Each number is 128 + 32 x the weight over its row's rms, rounded and kept within 0 to 255. Layers, rows and columns count from 0. Numbers have three digits each. The size before them is the row's rms in percent of the matrix's.

# layer 8 MLP down (transposed), 1536x384, rms 0.0434, rows 508-529, columns 128-191
091:162090099136184128116137130066118098154097108145084126129103135182049134124132112114177140162176160090188112106155116123150147090158109107136171144068091158060158134127148135110122124166176107
095:098159087097107038105117045178114128094129116148082198161155087169113115154199154103105132108119146150132150145148139130129113133147147100136114120133176128155138074105159141112148153189103101
093:099127097090057134087159131143153054146164150190033119159168055160117136116166125162123169123106127067161157093126102117134156103121144150138201207138084105168107127165155136138158148146102170
091:076141124099096112211154042113111148145149154144187160157174077177149119124052117079115041125152144135108133114158083129084141149152134141156093123146140173139107168127176156151138169096103116
098:146136099049160099129165134087177123166160098119123099125138164089158075148152068163044078116079106095134075106131185159136158128143149100140117127097124135133124096141150131132118178160089123
107:057100130124089129133093060117149110136127173099102152152137072140097116161136114082157084131137203104092132201101129145081156151099139165113168107148091099118126131077139170126127111089108162
108:109166167081091137133149086176140150158130078107161178151160143126136079166146111107101142119095096140081154175083138139128161124101090139165181131118113066043157131151131095131133095143097088
092:103098164132159129122150124124098189141157124119166116155092155087160170174158157170076168145071053177064066138101207140143139094138115148156172202128111099137142101109125122147109161130095094
092:147153150053130110063126161130108132134125181143104164135146126130136129169164055055120089110079118140122124109145176093085117082136134113118159125108138105164053102116123164149103129138145153
100:128131094144099095081170168122209093156092160114123144089107106127168165157173128107177093116146115074127108132174101128111146075107162160137158130123067119100128095124151117090166168124108123
110:103130112165196116135153126125125103150162115128113168104147124178105154180082120175137127127123129121165155127124180099188110135124081168112188110144109116122141049139098149110143113130136091
110:139147192131098139147164104092090113109084093095124170181084115087133140128162097117111090140140070161077131121074139108092146106159101146149133162106105122112210140093191169064108040131130109
098:170145098090097135136142128162183189132156109087086128105148112148123067106137081077089096158209113137156181138156126122117116136116139085079093125146064152209155124115173137142106161112105157
097:089121136084071146085081100124142128107132107201118093140105104038105106137105142162191128102123138124139134125129114129118125063138043135080127112144127180179147135149136103142168138170107098
091:134126133140137109169188080147070174073091108139221150166110135134108131142157198077112104149056118164103120117107127130118114048163125101080103144084107159177112135090140097096150122100125065
097:174156147116126120138154082165146126123164103094085083101155094187168093124097110067082157114142094097109096093144084151156140124132110134131150131094159190099121130127089135073098155131153144
098:116138101124115138141088096115161131106143096151150167154128150121063199095122136095152134066145124090142113129153076104102148124171094120166119141124109075198157168167066073149150116106085156
088:104139139100133139066121139154070167101100091161131086123145139125132121133189104109132094187180129133104159097209172087137089133148139103115143121146128125212135121137138087149123130154140084
096:136145062171144151177123132106118136149132166142126123162098064051093159109123117113139102103108157182135109185143144157060174139140120139113119122112118102184149147150135105098086155126126104
096:101124094093149118066161155143038136145077151099103140162114153212172086128188101079141106115182134114160113160096090135074198108179137132119177149169099143106182099081079108124125136114096106
097:150122093086097112124120123151149109216134155078094131173104132161132129138151140160089047118122134065140167105222121133137157129099201081151174070162069070101126112116140113167123129121143133
099:122181123128123119192121144148125143146126139096103112159120175119160165076120102130122152081106207123109126159136146134179039103117089191102148081134168090152149159088105152114150108113124148
# layer 8 MLP up, 1536x384, rms 0.111, rows 509-529, columns 128-191
096:122051118085088136182155181038126118161120035143117051117097078165140106096166126104147134089155096178132169079122162092110122068166127109155186108117166146129153100111095114130131148129118104
095:157136205135133143091179125136119195101086037143173188119141203148185149138114104103148083107087167118138152099151127099111148140095050171149131167142098150138155143180119131184100185093157096
088:119123178093127121072108128123069138138102188170034144114147101162077156102172200146168162092126118123151148128176139084136082092164083121109139182141185129136155132127123147142092126098109130
100:156135123141085100134127172187083192120059079179122141129137084150123155121118133140128125126092111151087143104123124125127100159077138104141080157088109133143166165094162143089134112112133144
105:141128097125044134147121170144027120145139073147106135092099078118090097124142194163112150100161126090134131134150133042134130144152142166172098142154160124182158136140104147138156142158136144
105:116161140165144131095156097129148114146130101154094091110100163177131113165165129127051158102134145181147141134096090127097191117137112132145097109152090153116208094098172196100162128150143071
098:092118099113100128140083194171162062140140061189154127106190142179146094142158125106158173193137110094101081217138054161110116101131113111128187039156046155097114180106134189122095095102171110
097:113154134118161148170108149115156129142164086145136123117199114072136079134123147142097158119106120112130158102126108144171142093169137158076138129168098155078145150158123086121183176146094147
101:147104111165101102158094157136141088150107123114104086161098145126104118160139134129188151065143115107133108087137112129154107099145117141141107117141172114106112037151157114191173155092179118
108:054106131160167108151113068123106164156121100103137116080107119186122104101122152060187187141140150117160148129163086181108173143096170193087107189145116092140130074167114149125157100105127076
108:130124144100067115121114055153143093197099134152119139114064096102138095129134174133136154143109130172129148132090099121130140137176108131120135098181102156165112111089128129130096108105117134
100:131185139137108163117209160130114131142149159144099065162097101120100096111165120103148154109079166111104119125153192111158134090189118127142109091101107114126121112195140175084116120099112166
098:133139114099177116153138114071145083162096116092082141104142094144106092104099057119176153097099128054146106139132110108160063121067122125152207125183133124132133093075155134082125169117143072
095:168088089152175152132164146140153137102164127153073138176095120203130119151134113103105125037082099092121124136089113196121086139128121097131127148165122137101129149109182116144123148189128166
100:132104122099199098111149060155083098113141093106128119108097088148149178125136091192134158142094152127120114120161113104110132132141149166166130151154135080121139092180177100149148089118222114
094:116148079078140137152151121153122133103111204153076117092107119130149148189133071125115083153096134098097161160119164132102139178156148118159091145136142112144110182078176157131159127133175106
090:072113109113112109103116088096185127124209166185186091112130128138104128164178070128113193114087110128136096124091133123101136134162137142152152124103127181095097144111164168055108117168129151
098:093157131135120114146114132064136074140145132109112095129152123091116124147110164175125104125160140043190087102118170109116106128142112128138124130099111161135144176202184158152103165173119112
100:137133100117112125125097199156175105128161106145160072123174142134120119096114132137172150146142130103161144164112180110154147134128213087136120096115155160127147137073126134094141124105132137
098:119121188120132103137126143090142162114173111191106149122114151171163066106122099151068175183150134132104117139154130109127093154172138141091125145063154049077082075072165137146078159121090136
104:162117049140090083124155138125152149141106131093058118139096168104110104152136159138056213126076181113113153105135109079129119142087156175094115164088143135153119165082110085073110154101110104